python train.py --n_layer=8 --d_model=384 --n_head=3 --n_kv_head=1 --head_dim=64 --d_mlp=768 --vocab_size=2048 --activation="swiglu" --norm="rmsnorm" --norm_place="pre" --norm_eps=1e-06 --positions="rope" --rope_base=2870.0 --rope_fraction=1.0 --qk_norm=false --attn_scale=0.125 --bias="none" --tie_embeddings=false --parallel_block=false --init="uniform" --init_std_qkv=0.0235 --init_std_o=0.00829 --init_std_up=0.0235 --init_std_down=0.00415 --init_out_by_depth=true --optimizer="adamw" --lr=0.000952 --beta1=0.9 --beta2=0.95 --weight_decay=0.28 --lr_head=0.0057 --grad_clip=1.0 --warmup_steps=293 --schedule="wsd" --decay_fraction=0.745 --decay_shape="linear" --final_lr_fraction=0.1 --batch_tokens=65536 --seq_len=2048 --doc_mask=true --train_tokens=247400000 --steps=3776 --dataset="wikipedia_en"
Each number is 500 + 50 x the weight over the matrix's rms, rounded and kept within 0 to 999. Layers, rows and columns count from 0. Numbers have three digits each.

# up: layer 2 MLP up, 768x384, rms 0.0358, rows 364-449, columns 48-95
# down: layer 2 MLP down (transposed), 768x384, rms 0.0324, rows 364-449, columns 48-95
# gate: layer 2 MLP gate, 768x384, rms 0.0359, rows 365-449, columns 48-95
up364:516483497483495473423554514512529503540542439564519494534511481557495454494544522511497561421576462568467484460418512617529524487546446543386477
down364:538466431446466499560479441520535478503474549494468490535507501437479522536533522376529477526459500510577532539574487392528503502498582499589513
gate365:416445471526478553452522504536507457486519519449525466539508467458520507477548538487552591568483563425548566541496532496535490551504474553518500
up365:511461510507473461473487502528487444485500501549470497545480509593481445542477576492482554544509415530503432462507530478456502468430462517516552
down365:517445520501502495416538520473476568506485481513387474426452484489520397573495490541484543497535323490503529470463453486461463407508466449455581
gate366:520585447494518435574463437606543439437498541444434481506506433539420534475480607533570487494577429500545544505529541469500476467528511493487525
up366:568563659486557530548525515484578546485449492501484525407496485511477570521492439428503474445560449574500434477521494503480552442462550426373474
down366:492448579591437512484477594506515524529475476490496527515574477538447491441568425498444427424584509546461428498531484532538491569466499475462459
gate367:488594538511501521469433605532537548557480419535429467520442411541590585445521536546421455485439435418441477455520515536597510543603534514498555
up367:490481474461569477513537519515589531516544538508440490493529557494552465528449358663590347474571629598471506482546612574514519532507490550526485
down367:504542466427461528422513428554401581540461546450565479511427477453404401500543407596471433495508543537549548473450549447560458475366445527527348
gate368:514545437474557499559387474472508467553529473496496508589529558595500451520432471450473516484448548561524489511504438486468398501424560465520570
up368:508403431544527682509609524458440492533545464506591386538502582380549496523569487415536525468567592449538602481604500487545528502588485501541475
down368:532495517472554481525529455529510504482562432511422500438459547567557409531431456485473511525515485600517485489558408465525455476437524482571464
gate369:518474480410537464592491449648482330560481478470503573505420466536594520516503509548493431510477588501526598466479556426503480510536554522570505
up369:567548578486468450448554507488387457548541483475412415550508565471431490580512588462553496555463468658506543495483406463533474519441489471554511
down369:512538595533433450448525512512480639504566502465423381548542454523492499526566618435442491532488478559571478520429421525497443533479539472431505
gate370:555407575421576581573483507477575488504488464513498604491390503462497475450434457427512529482453546426411540495461525495480540501561529458501525
up370:478524437464503440494527490551469443522487584449510458540533410485586451497526512514495517485576584516612540474515516464581439464450447519557499
down370:544357535466587480559473478486536480457472457457536529441406466479579499432489495496511549479432575367468582470465520481465523508512512495574448
gate371:451559549535450446521527547452530452508588474448580509594465547441455463463506563483586504455493527432480521591415501554517491505480419401584544
up371:519496468583528448507499539526508492603444495595488538490494490549502483546480531441497486442481455601516473509515439559500582465488597508442472
down371:625325564512362455484532447530536494472491591566441397473505401472612527510419422540490543579513437547447609485545474442487485525569552557526534
gate372:573414505491618538508446499511477486515545468514617519523482513458489406361485508565433554572598581537510574469508520474555496483503467560615426
up372:463462455524496490620527491511420558401497567454486569525529423439550575522517444483641583501520534427470562506530523458491424537504443521530528
down372:597387466434555472627581492408405484498498532548561553549522494418483589465478494551478523447475523472531515500544527429523464511544437535562512
gate373:582445475402477532485402507546470543554492541432539490533481477577451551458551492520530498455481497473540501445442512528494545519461537576485408
up373:451521471503534485534526508516548461569520497544559494478518499512573491455456459489422424548560498524484522428523547508528430539511515518526606
down373:568463497490474476507459440537548446547509489526563455487554508524514494404551496492405433426572448541501471415537511513487499501496539553500532
gate374:459529567508613520525503463537488514470494559447498584493461518502444493437505452457461564505468518449484545566510514528466439524475448469503492
up374:519409470525455540536512487519528471556498548501555557498398527458459512502497534614487518591444498524449592477500449534455419499567517473540519
down374:544469397512495416458546579483485512424534425531505515522466493502493476612498547439488472487498517490469438480445578488450546479449418504459436
gate375:528398483508442558524495417483433485526462532504600580560523502519549443558500424537416507563421468501487383475580433433551551558495555547497507
up375:471565510490525561535477549441531487496522402448540516511478493448503506499515554438430495467438570414517490631533497452444496517540501419489437
down375:533462527459453401407581423544409529536477563516443531513475512520472463488466460589543534513502463539465500422485500536578496446477492560506550
gate376:457486493418521604527520477534537521564460502487497513486554451416545533463519496510553444444544546555491588459417490453547481485544448473552556
up376:497460508411529625511530578505540446591457439476563509510551497456553545451505471459546437454528549637434624455412451468524509415577482498643510
down376:525530470596553410455472490464418442458559477441526445590502527606474415554476512485401586542449466415546380490610525557506534462436544535452491
gate377:569528436496570543450491556491520587457516446555517417448488504482553489470481447538583457525497489517508523431529536450513529489529524489547534
up377:591511439565470528522534470528535419500468546553601470552538468544547531518436533450511454574503466465523578510546438449488490525582518446549467
down377:512513481512465537543571548532442439522484597443554466514543434490464459525487541543461538471469418505494546519492453515449612473463491506562500
gate378:498565503517523489554448448554455561512547535443538455538533423501478482434509509420466497581461495492490583476535479435511437490433452546558503
up378:468588465544536467490412531507530529476401530524531577476558452474538421534528489476450516522524569532435524483458412468514572574513512522453477
down378:478431479557542450380594555464505525477452523427470527484430557447530444547513518553490528501535506479497497490451508567533489354595500464435579
gate379:434539527513603485531479464479459461510476461537536448474467515580482551502502574541498572523427522470536470502579524487524502426527482442519527
up379:460526496601553427499497441515466541482451443509487557492509513509453623570552567538520554468401515502524493482582492386469585458551522507600548
down379:468508502470418492465531521472583537488530529421495546542520524412479474534590443476540452410601461537513555499428452468486467486512555584533504
gate380:555467531510544600627544435572606524560450475577518478447492431451560474493465440540433519493537451539596559451449490557502518488426532598550512
up380:585517509533495459474444539519517568490462508581468514489515505540463507567524479513580444486559482527439451522505451546485513428456514448469514
down380:539485442476421487426526494545479457539504543533518448616572522600465531484603559529473538508481558497514405527516482474534501474528461474495482
gate381:508515520476444613503495473490527582540507448505553380518539527422579521551394495512506505489515505417559462431516461492484469556509517521501443
up381:484565469480533539531430448520515456501497535567426485462496519684450525523524388513563479473474425509512399492506490537540473486477537458506503
down381:446517562468441438467515582427464557534460533502609506609510392544503567514473480525505438435494530418462588440488523550534560490515521541539410
gate382:473480611473499491538499460605477458551403530453403460500475506492540518524376562453400469512535452508551502454531531508473439457460480521466517
up382:495530520489526460491496414491522503559479539475525475546505489463530461560436474534462464604548469465500547467467465451463490499474543500578494
down382:520511487469474470492502449453533569451493544514618422468489504450494353487438483491577425628589468506435482555435469460482535498555542489499513
gate383:451438514508604569538529448412484517509552501503569515482495431545462484457378511492461583523437537455477560468522501475491503466540424450515504
up383:456522520619586508494499490414520537513511402551507649521443505585420561539429481504483495431373560473473465503523583512456561455476518456549513
down383:566558496472426448470457523598527468496473455455451503543489550443465503504567475507499375478509483516551386495505510544446506503464525520450514
gate384:494554471605583462536501464509549485562491631569510596571459529526492448463474518543450386517520535442551468612447508486533604483466437536470464
up384:524466580488544416460532480511460470474485412495503560431483491448427531484454416447588570436504513506459469522445531548451515541548567540534508
down384:482514505519447607551534529404499525527584486468540421489494502524514511540462550522479553480497441499476536421560487478464406485528503418526524
gate385:496524465431605484549343506509537541490537529474427500497432538574473477515449407550461595485443470493583480473527543643428479492453598430395443
up385:390542491434641475519416454523502543586486498497512612467481469642482439420574430505449397490455507485481517498417577609568458501586491513455456
down385:570455432473593481551379476524456534544497507569459509406458491508523516476559323490527516617419459464525585520567529536514534429495517505484457
gate386:496549495575506571481439562555456572496539470555446433545579421421621576510460360568530436483518446494475513407567519462539438495580562622538537
up386:603440540547539508555513530508480571545453434576569564470559483533554466538529486456550478457486448621553471540516476509456609506465555491541533
down386:420501550555527470463460404517465484557436470400356419413491514476395541477509597534527487514610528444494402582474500536556509469468530475538563
gate387:549497448510485528530479560492504417446469463518615405404486453479494386484510438474554462514539456576516536471539470485491514543468592444566439
up387:426626387498465490447544560505465570501556574369436454506632508402501610502524516486527467554492505513438478503547478532552528486490458423459536
down387:510488572562604566495402577529600394437492543550457600528477546498513497539490534487489483523495525558505554639552501503494486484533408523457482
gate388:444467458504501478472519479401597570402507419616455521412505511553509426495539440570486413459457480539473424530532397524469596436489454415506512
up388:528564549526458558482531540418497475534560446429471479574525433462503478557486494475522530568429477441496461476543540443550490474479535518525552
down388:498511496457542462557450439556480503427449522515551538465577539437543504409520515476538477543503551541490658518455523513493531538536523499462392
gate389:568474532512495610564432474537551562442470482506518501528502521498561566434414363547504506539528495580486444533434474446489526497542522602519524
up389:518465654558506499504454498458554464480395472407474628545543439513481443507520537527485526450449477484427603523510427466409477480449499552500431
down389:443483468486543500434568425520502453563524527500498459527491594511559477485495481506549463576432591494570575534568535487503540438498481452436546
gate390:483460428447486388550476487522519544506512405596538538441380430503522418509511439500428506450495391483446536443484499461482498438547478541505430
up390:516447503436525458554495501458517588518540495583552532481474467501536488600576469516469526484434426467475540463449471469465490544602419513445494
down390:531427519468465523526548500502505487582543535563496459432580484583614571540572444511555516570480523466466518483480507538434529472550508495513574
gate391:417552453511459448533466481502630381525620435514499500573513570454485442482505537496540544470515505444403526509438469504508485494512451459518572
up391:404498528460566498579472511477481437407473505560504536546483501436422548511511551453562567508512517517451501497488515549524484557487422573478462
down391:401679462486541472474454537456457550499531481475569580557536568528463504515647636512491505489517556469511437455414535562589541504465502505565471
gate392:517587503534561553488530560462523454500533542414576595534477548392476447495463555439499504521494580511516524579529574579497487574410409578610437
up392:532547500538533519462489535487492542495571541444492513557446449475453428551443525526563561521411453500446467523457537555441484558452573499460465
down392:510491516430471426460540462550459622503527439499432499404524473517568552478533406609453527503466536528539436435563537444524479373564561437480542
gate393:493482497502538504567442497593554441517480553489441531429383486493547501506511549543460418531466438546566530457357579487518478485570549442568450
up393:658520382468508452453532502517456488456462563527431459460440511461501506593457550566551458424568481578502572501433466493547447517517471371556549
down393:435670453521497488470455516483449538481521562466475448574592511514438491506388499519485425540473544564542570454459423458516465558528465493538504
gate394:670395463530467475489495444443472533481506447562496529436466516557380418488486579522507647440505360537502462457429590588510525483573523452556403
up394:595485452478499513530487626486519539513548403520481567481514472495507462545544530509503586432509415518547533503528507549472462480540546438524442
down394:465532488450599546568483547473519479533569466429520501478515448530469500536515460495571499528585533509547586484505446506500410478465498511478457
gate395:454513514513579432529517360561490461544490475519538439548416499514544504564484505451532471600524537549461639447409478466560523533473585496555546
up395:544632480523428513483530534505412562496474503562512487469541464464518538487549512508561516512529399419510548408513443571496459517533486450450600
down395:495470519539434503487478551541521509466507535493439493500546514548496497462476455519475609466467566556516350518490532512487475511544518560408536
gate396:404501471522487536477571443595558529569489485553529486413451526512473563452524543580421498443576566469473476548527461620587490504512390423454503
up396:392493517493525599512472493510466558490519440539543528443548473457517595434459437483525463512424530462496490461545502449505460461461494546537479
down396:534566532475545511428443602465503543582499431496501515468506447447458557482498547447504434597482497504505460525584559464472421404466501488507541
gate397:558455507467458513512399475636552471552523547488597573515514522501450479542397453464492448548504518536512541490483424443465475523460593504545457
up397:480503444539564454554460449400473524505590545482425449452548492556426496508540484423558570473478559541507441547491532480502536474491422383484442
down397:468502533511467497474456494482552548380444477501503555622511461562530510466609622506504494456555494490501505527418519543481442532495502520462562
gate398:536403490517557521545476390504560461434528561553477519511443478520477399584590453445485498514425455537607488473410450600519492463487470474393408
up398:535498476488558576530371464524509508428467465587572481482462519530458454511505466601511549525496495541536514453443427580556518453451532426517455
down398:487533507518528536577523508524504505445523475493608538517509493420616488458433469490521458473601613586442476502494452556546473484434477536477481
gate399:532566486503473541517540588459499564502506371584493511428526453485471566410476578553447402555513520535535473518490471527528546467445460419497503
up399:588436482499577415451557482473465474566460547565475457524475502516436498571478540485448523440521457561582441537548473562466522458382370464452563
down399:473474506476427553587457521471485478578464494468508472580497485469596452507475517513557501600481491454569514456376493498529485533518569563544496
gate400:444452526436448554542501526575487510495500465561551484588419433452570529427486467609379512448500551516509515491509565476565566465498462547591521
up400:575575496490482443461499489542533516529524526437423518435547504526436438481579539485545547563488507505529496531497429557472449450477471434454527
down400:542602509467516490502503479583591493541528529495490518540455496454560549349506443527436518470464564545526462459473463495588505484476500443605501
gate401:480560570580536458452496547502572584566482378513547472442431530573468489427474507569417454524421452452533481485505599553495491429523534494419520
up401:547462505586563484523450517559486487499517533464541418481534530489444421596523519553494551565531420586472512531532542483541446468426447534556490
down401:403584482488583431525458559510427552457495425470537464571497479398437480486477539537474457490481555519489604441527573502486479485558551524530435
gate402:505512500470500438453502491529526473503461571515503480473449487481507519485495502601446375550455463487491411511365565485515520427409398472481581
up402:529511522453488503495443421509430560472514503526513563573482547492471584481513511482505570401501516418470520469523487505565497581545485550503474
down402:588570483461524427468546417527516506536534546476499529516429535508547500537406537582449394562568519574443512552408505478461507542480425477523566
gate403:549516529511587546520401489471516590457420408597548406305465507596449519449401421567433430470647512590511514409438478590527541507464482462516575
up403:399472538536415530459510566569522601498564428553450471581533429532524521618496568424479542474399417498475543481506495428524511513549488493486471
down403:637497538461485400459565431533454586484540478490455455525561461493544625454472502483422522578534480479466474489489591519555484486443461562521566
gate404:489450474566426521521458525445499633576438439479480432454555466580534492520434480460534478439483455499500544428577422457521460458498481436535501
up404:467494488498414562469483522461452503508565512456543480521519505532553551544462440516567499540414614461442429489493455399497452482512562439521540
down404:454534517501508424564633455556475436403517548527495486459449575374513489497480432461532477597467509467494460518490485525437538481481528460549463
gate405:619505548536495497489524456486475421536423485432505508520495473537522471509408485513402399535561489496561520468559456511503483494431535563498483
up405:547603472522497418527431466502494429479536502567583460532478423504495519444497500530419426565516566507532519452554438476447564456511517545517518
down405:425602416475448471583498498510549545519583486593500447505494511447492543443561537463601529491482512489416531516440573525501544552504466523523517
gate406:489451544538482483518525539428453529507447423527539520496412508524488473606506506468503491464546460564471507541499393526439491440520582516604449
up406:467506436484534449527499501489527477525492438434449438454458513532455496469496482468476491512506565555525491515498493389523437490495453528520494
down406:555549540527505543479534503499480532465516530564537563535517433496507494550518538549506458513561430412475548517492488619429502537513540507444446
gate407:483457589366459458504484467459476595521541509452526463456438546492491444443507445512513521413496487472573586483427462529555508500531553423494520
up407:497492450610456524510535504521524441441432490502435561525537422563469570508493557432528430516517517506490458486481565523504502459479475490595476
down407:507502470493485539570565448513466495506517544473454577543490471422532621520466576500508427487486525534581497445482480518613485456516493462574527
gate408:430553509470513499560457540589525497586586516466374488442468487521414497498527534462634586521495473455534559513433504503509501483493513518533348
up408:596466497508563474502454430496471449534502534525545564541562519492520544456464483534544451520477534505497546509429455502439545491514474484605475
down408:544484534502466549459486547510502382443473440537526467489461449430596464550515527357455519561475435419430404489502536520496524531479529442457482
gate409:498604461518505528493443478559545571431505496494472424471441529546497500432490541495416542432488493486458438496473416473560448505479511502506466
up409:568555588536540527386515523512532555439494439474512450558533528468588509483479519533499567476479550462419488516485501389486514490512592475555406
down409:505445641481452532356626434593472518537580524500574431491607432441535439523457566498515545521554495495424648482499519495459553490496573491468466
gate410:522487513463515533508447475533531433454549479502491492533490510453561512562468535505481570500547489505502511520476588532543574482502526515535458
up410:457438576468420453507564566430478497515390529378509533449586518519576407513552494528531446519557465462525612477515473520521443525484505497487542
down410:524538578425478530519438591484566492482529481507495487489537527511586467516523541510470543461488460525478475504523491555524545525542467466501540
gate411:551515471516473526494549501561500527548497498523476420515504527590482556544448591462565470483645414603396583475448436504496473461599489474548500
up411:491472518489501542521491461488434469467447477458503541545586472423546386525534489507525509518381576445490458457549501390461490455434556405410543
down411:545509542555432529458433656420582431586447562543510426524526512616540480531408581461491531476529475523487484469518459500441516540565474548504471
gate412:552493481404510449546480444568436507513640616458518499525585459465529566447535439583569595513555468447535593458437473446570445530500477525606466
up412:428595530540530520523435591479547512452334494444442539424448436565551404551483504412436506398511477504527452432528494551531515469535478532391447
down412:418506523570478499411517552501450529455452457451480434515545465553525408435549410591449535532480477481513499452526621521548590475560441584488536
gate413:507469549550411560469497512474525508515515504488531530543550481504509509477439603478471544595491492443536530508482530508441508508526561485505518
up413:552495451600527484447510460533527505505435504544455484436424425553515527530490459545476515466475459517531505471513526496513499486565531515474463
down413:522435600429430506619536489501521538526596503507498521560585554501522498457482516540511540510508475401489582524453466473435417532481433482524572
gate414:477583514518521381547494477486464546462437508495481489452464524555484502524460538530364555440565434510494469435526645564561506507487422541576394
up414:499561510472542447496534480474455478613475439427497424407509511582491528450463494479428437511474491606448534536568508585475511502533524474419518
down414:474445464484567431467482579405477444457420565513522489508488454466575452498356478511474547508528526510471576491506572584485411495461541489489459
gate415:582494528452556503466467449476516489404567559519471597461497430532461583477468448438519626476432435393502538525521518476431475473465477418561435
up415:382546492521472510494481656463482508561532457491452455475485570515501518515587493557492470463443546479502510483585445522496492478504526532560542
down415:502501499496486460582430431574489505507520470523508421442576474537479579455487454486481511515470490453538546467515540467482447566378532461472409
gate416:495497521487487536459396534511522422483461580534431505436493536501483575477546515512489551478460413523559445544534526560467575532552495518477508
up416:463486450490490513501491530438481423471511582507506460540579527459463550543553544480541543488489486514465512557525515503484532520505550464499619
down416:477512456497510485572566494461504538499609493488529469556483483522476467507467467533517445464465544471509514485414559497510395443465576474508512
gate417:519586590477532444528461523497543555464401425523443504343478564422480528372554424490402424444467477564530376517513433569494478515531471440485408
up417:427454497546556638669481415509558431443462447532507476491472527453402533563429422529502588373582425483452527513457438581480506454402505481513506
down417:554526513578552519539505422506498494394525455455558538434447570436388520504505585486454516541479420458436488533500489545477445594456496489455454
gate418:425471563486517529509454496440561577476536625433507496494491417506468412529520606515493577499449469486533533512456531450542408495450455506449445
up418:492487571551450491473536531432512523487631518420536515517552453485442458484532554464641520653559557477395479519543440437444461497526434442527505
down418:620479511479512495470482452504490362481467455542568541516550505467504495507403437484440392512497528542542421557532508504421530421471455405533512
gate419:514518525363520552524510535504488550532494482454434564430501494419443505471481448513551517513516535554562483498480518565525498545502433463494510
up419:499540430489502553504506559475486546467462510447397445536514511562565492486572477476457484432539488535482460463522452499505470510464550463548539
down419:497500527553511570561479583547528545437469508514470524466514504546620488460488426531437486490477422551488472528525411541509447547506532539568460
gate420:400481530523514472416490517507514597533460428468563495494430552493505557443466680536499423525562577436472442448423535571542475442480493554486518
up420:512451569417486511487551469495504441542518487423542510501463513443448578528437521462548541505588540489479493501458482569499570522485466477458497
down420:542445446508514523621585546465512433523449581469470497478508469510478493510554510536592444527456490552569611457496429447507479483586457499531458
gate421:496496465523477463483595504405546411449477535432445501559517474452514420506509478457431464428499500445441491494460511544504529541463483493516565
up421:446568407462511401501566484456482473455459460521531472523470487486450486552462519551457464518443508410417431516488491494440601478452522436464586
down421:428549516424535489584435459539471524503510467598542455505491513489441512511467533487593546568446489511531473541464547515541507557527509482488482
gate422:506500574528529477607513509596525433458459446566538602541448550447488406438532538495472520476423537491434496536510570548470445549414478502518489
up422:479419500476544485507518518524503452472458595616500505479443557484439467570423508534447544541568404438479507533460545465465474479550524462510459
down422:566555481510518475481544491487505504524602508473494549410462536431494521574411551498473533552475433476472468499545568548488519438524523375458495
gate423:473488510498516500556430393488531426383509554396481463500523514549498396536485532593576514529491406492529547483455449503527487512516511612550499
up423:454427473457475499456504516464459524460505536457531459538486507409497515451525459491482563478547501531482524500540457458518463483494484435539472
down423:478451520482443523475435446424451504387503523427508446552493539503511420472469446493535566516562437506430480465499485533480467496465472487523388
gate424:455621493485460507504497509495553588448560433596448498511503498506490522526541460483467464456517462549492458513505448529555511494469514474511517
up424:459635390516503459500535475525469507507556559403425538477499506460491479533572496536511482463415556435552589495521545494481519539504508576489509
down424:571455479487536551489488538467450523477359565441510465443454551533565415504429520556498550522496459410493566501559576417499505515515483497545475
gate425:428482602499461545494521426496590451533558574568683467402478501466472452389494469462384488589461530509544559596564576541506411475455464510539569
up425:596525517416519545598579381493460544493531373478472498482445494536497449447522490456427492542573566502556547503507583473493447583408386448485530
down425:518448529434436520453593459513466393490491490514559420415491406532582464461502568562539463442449428473519594553506506485450427566533563492556507
gate426:507341494472604546433458439549538453465343471536534478434497382523556469568394415472504434465556525489599562446494531432467467390549461379451508
up426:542397552518466495452500503474536440439393536518570490497523403505549470601495475470462389520546514528538493476480525478463519469555520425453496
down426:569544526507501503414510444480530474548501543492557494549537467505501481516593489526484448516518494531475431547515504507450536578545484531491530
gate427:470470553484520512546505561468634481469495412516524568541534445544535458481523518485543609451498555507446452516541523592537516490475522561465428
up427:523443484442524509456458445546463422514479580409512395454439450471457447497432585378469552557521502506569648501441511497474393498536462466542484
down427:486484535521517525515407514478592481464530428487561496492594469537530503471574476463525560446515581513397608512531499553549493500459539533493400
gate428:473466480505474549486487536569652528570426595557552434565474402486495522441462516467445508464551493543482509398520396429586438536453496410505455
up428:415503411554459536540498614492557525545436474490567516442523501484526602426528507485442493472429434484463475525494370431497516547508575403505485
down428:447541532477493467487564580527426555466563400391467582490491515421520586475451545475509435587453465409490528476540526550444442580522556466518504
gate429:541550546479537470528507515485468514521544465496486546565553513442432499498543470494558517500438550555591517454504402505523532470349427436504528
up429:515560446484401480448513558487473564519508446453420429582594524501611565494540422433445490562562508502490475490586430501500511476553519432444556
down429:435521472601433444481534522504475386497533437554488445464434497558508473485454569538490496469501476402531450509435482464460495458591525476522529
gate430:556519391467482418443537505522502497538517486486481537463458530515527492510497551439411401486435553471571492540493521493482532496525470457444489
up430:518500524559584487525475524493460502505449506507491515426433511514427488495470494526530520599544481463528504533486526493519529459488531528455519
down430:438493590512416573467435496537455520427455537466471386526561512530534463497490467471514511482475512408467484467499466544486494497444506581520485
gate431:529487484538540510517451479591551556508563514458460457482480382557547513509476494476450612500532506427503579462370444450633487524506547541448486
up431:512554535502515406524474493550478517580482498468479524499493479634522475490474549455471578464390441473493487545434432413512516463497569497436540
down431:511540467493599438367458446451452456454480481450531539479419598400469452508463518474509577553408513481524409586561509477455606498427540390483560
gate432:442570594522385555517479460412511546492603496553507539466525460503497523491491534520455550566483451469546457529494490472513538488461465428552536
up432:535469481516544536411585514410495474441466463524555579444533579479483546516474530505485504492472628520496464589578542434380534455464490531551491
down432:516462416495607435532548548617505495503421458401533436477531512481497433486513442450499465465490603574477560495509501506460475496454519546452489
gate433:510547531474496517522416451482620479531540496587428557371375545600449483546496550416432505432475434510465469501433509528487502419517550534482430
up433:527536561514383514433447554435536471524486492473480530629502527429578544443454500501431466472541500455515471540464490564462515526471471513522473
down433:453593520462443523510396586523562431456515454487488631576403517434594506442474450371456511437502514489426582502453498485455449389529457378527368
gate434:463488530548513512505521544561721504542408460562426426469444514510455500503527472498491557449476406445571552414488414592539475475483461509478491
up434:399491483531474533500515591505643546614524450585493483523461464573434474502546487514487504469455377394516450489517432517505425486568471583476499
down434:462545466469425492455596555485497516452568456442424493557483534419435487463461562446518426466480550489422487532534541517420434503552580518483523
gate435:551476503473550482517555537495475571509587460504468524464540558584438479548433495481591426442526516444523522559559505528461512443366436484537495
up435:496478502512457541559493429536509424472404503448402532483510504467438473480626504532476516465487441482524498512486475490543511507513450531538484
down435:605473472485526444546595501486459491481518471467484482478467534558478490518478515409511469394539486491559537574520513463445467531406453434498495
gate436:584449447467462457458408588488511521528415502554431530499468535586445546518433496452485563460524458546440510478417488573495584492626527458443472
up436:568533516453399503432464540492434535473504512497490591468530520444573536533432467477563484581493641540443517476442529503439417461477555559580507
down436:442521614505548499546548456511487478545530488468551426459517466476480438472553477499519510484423482485537570503551486405477488495480499479548504
gate437:555423500416522561538425441553498488568567514470500512479445524442485502529448488512523492571535560520498497475382471489567415487441525562547459
up437:401548453511449472510605459520501535469456526523512568530529510527483470483563540468467511500436436496501465655553591464425594495591415444393536
down437:479532492479456512524548467597525517522495528488523566460463446496473473556608529507470504496367539493519557538482542455433430455568421419383489
gate438:524560597555471579455431470480561589536394468434540492481548501509525550540519512569431510513484490509526491527509573580543502483522519478520530
up438:404518535531542539447444440573533444456475523499616499561510511538545586485454437587528521508446565402448470538444611473451507513377503566542508
down438:401504515513441466531536484527440506458595370606514491474487517393509463519440503543511465532551446435451566483494519507418528473636541435507545
gate439:462466535533547484411506514508476457443484577564523532494520577467530413540529502437455467482421554463522443530598496508455452507441481465513441
up439:463505533492455451448421525545518490525534514497471483504527394477553504507548562580505486618480500435539576531452556447502555448556553573634511
down439:503562503523465536467535502439503572514490515517535408565570562491540447471488549447455504427569522541463464449585529549525518556434463450436495
gate440:526498450517551494520402492480493621597526444506471476474531558516453500356525567546487453508546500469537475495511545493556483476434463567577471
up440:532435469497457543499471451547471434431528584571513561482417435476488532582499455454652554433552449471494534426412526559478482461561531488486473
down440:585419485529457546551440433552500566584462467569505525534550510505526463426507449549534429523588457462526482481476552510540490525486514551556518
gate441:563427532484609553466461525503541520514511473549479459384486546536470502356543516480483485408486467528492523424423512576577490472523471444514491
up441:366566527508494474536478498469528522421540532398437514558521422451463510653413502558490572603461544418511562565459603491440477553491490530457490
down441:480413516466628480526525576489556496527476479576495485447575483437366638502473539575517473393435465508593573473449506526521489465474437464406486
gate442:505481402401499488521444553507423564604519500473485518532553521486521531479567493442600517461405542559538546404450490461619507526541535463417447
up442:466464563512545489435545521541544488431538507566525452468481410522508540467505470582415474512584500507506413548524534516471533522505459510504571
down442:439530479482516485463512526530489566483538527531410517499514440487527537520528512491529563531451530478449471457547528480570558506560463490422531
gate443:513499594457403578548441514486564552591501537527500437482459482555489564486452494519427502464485430444608426403478373507564496516566532544444543
up443:493434517508482544493528496467586558501464579585423503412538499527486573522462431506407494439481447505528498401504425513567526532602512510478429
down443:470438528465504527547519483450484532440446441504488624450476503532489674474441454464513591436502477419550578472500488502483563531565513423518475
gate444:540521481454511545431489454431520491584525515547594463454532537531495484426502541513461476533535537457550548555450452505518490488504486525516631
up444:534490584540497443464501461453547478391406491502502566441495490502493451443556547576444460515569491524630495591487576589450587496516418530463420
down444:490487482596544520484506504478523393463441514519457551459433528487433504504641557460526540445532477504614504459504514582468564476483461509508516
gate445:558455533471534444518540497529519425588536526560521601584489475477474484463511516558462503518454559502581511583508545487493504563420447551579556
up445:540552418482507500492377550484495569416437401594495512467513579667461397561466496527567478533459453500523431543464569546445469513563557431436438
down445:528563504469447539495471556402496533396557531551457526455497503474491497478469466547509576494470449552602482454520483537501510407594462490478536
gate446:476531423577563534516481594456504558473496490563476537517556516502547511472492487583524478495503530542593415537508499485514401489528513531594503
up446:465561537518418491530495456516507518451514514548512510488528449433568488464522472462506500529604516488475502462473487526477529486449465473539515
down446:492409522571561413481532521469557401552567449597490557519440482491487604474506585470470499461433413471470479517533510453445553476505472506482535
gate447:490477540435384472433441501458551510482507481568535540486432462472522468496442620580387541530444549519534480494462509438581508524494488439499414
up447:442465495566407527499547538484506529582488530411523393520608534481491566551501437426553525480515398449566498574493486478567551525544496486511555
down447:469538551478425483410513579447485488520473394534512484441477434400476514494440533462490447575464555617466453543558561503449506529456498467499460
gate448:465455568431560553624529422580633563443498474487594452465466500430496308443469464517523479525476489487464531510460512519465492518553560506542403
up448:579583580516440547586425508531515470461387508471496600417496524409528382570486430520527515547456519504532527545365467506486537501552563540511393
down448:491573458507543514541485422477462521560460432528510543540502547474529537633481428492487411487354497429557598446460525378541550527412474477494468
gate449:472484458527511471521449499516548441607534508429523521518524500515475464594548488496544404482505551501472489449510463467529543495359463486444589
up449:451457477488447497337603502581360422493557574413476406598540458344531465498583516508578473478532569509458504525486554499492424524521461482541468
down449:479549568445587534466407562488637522479468417573471475413490509556446438508559477532463459530491512464524577469547497495528501482529459494400479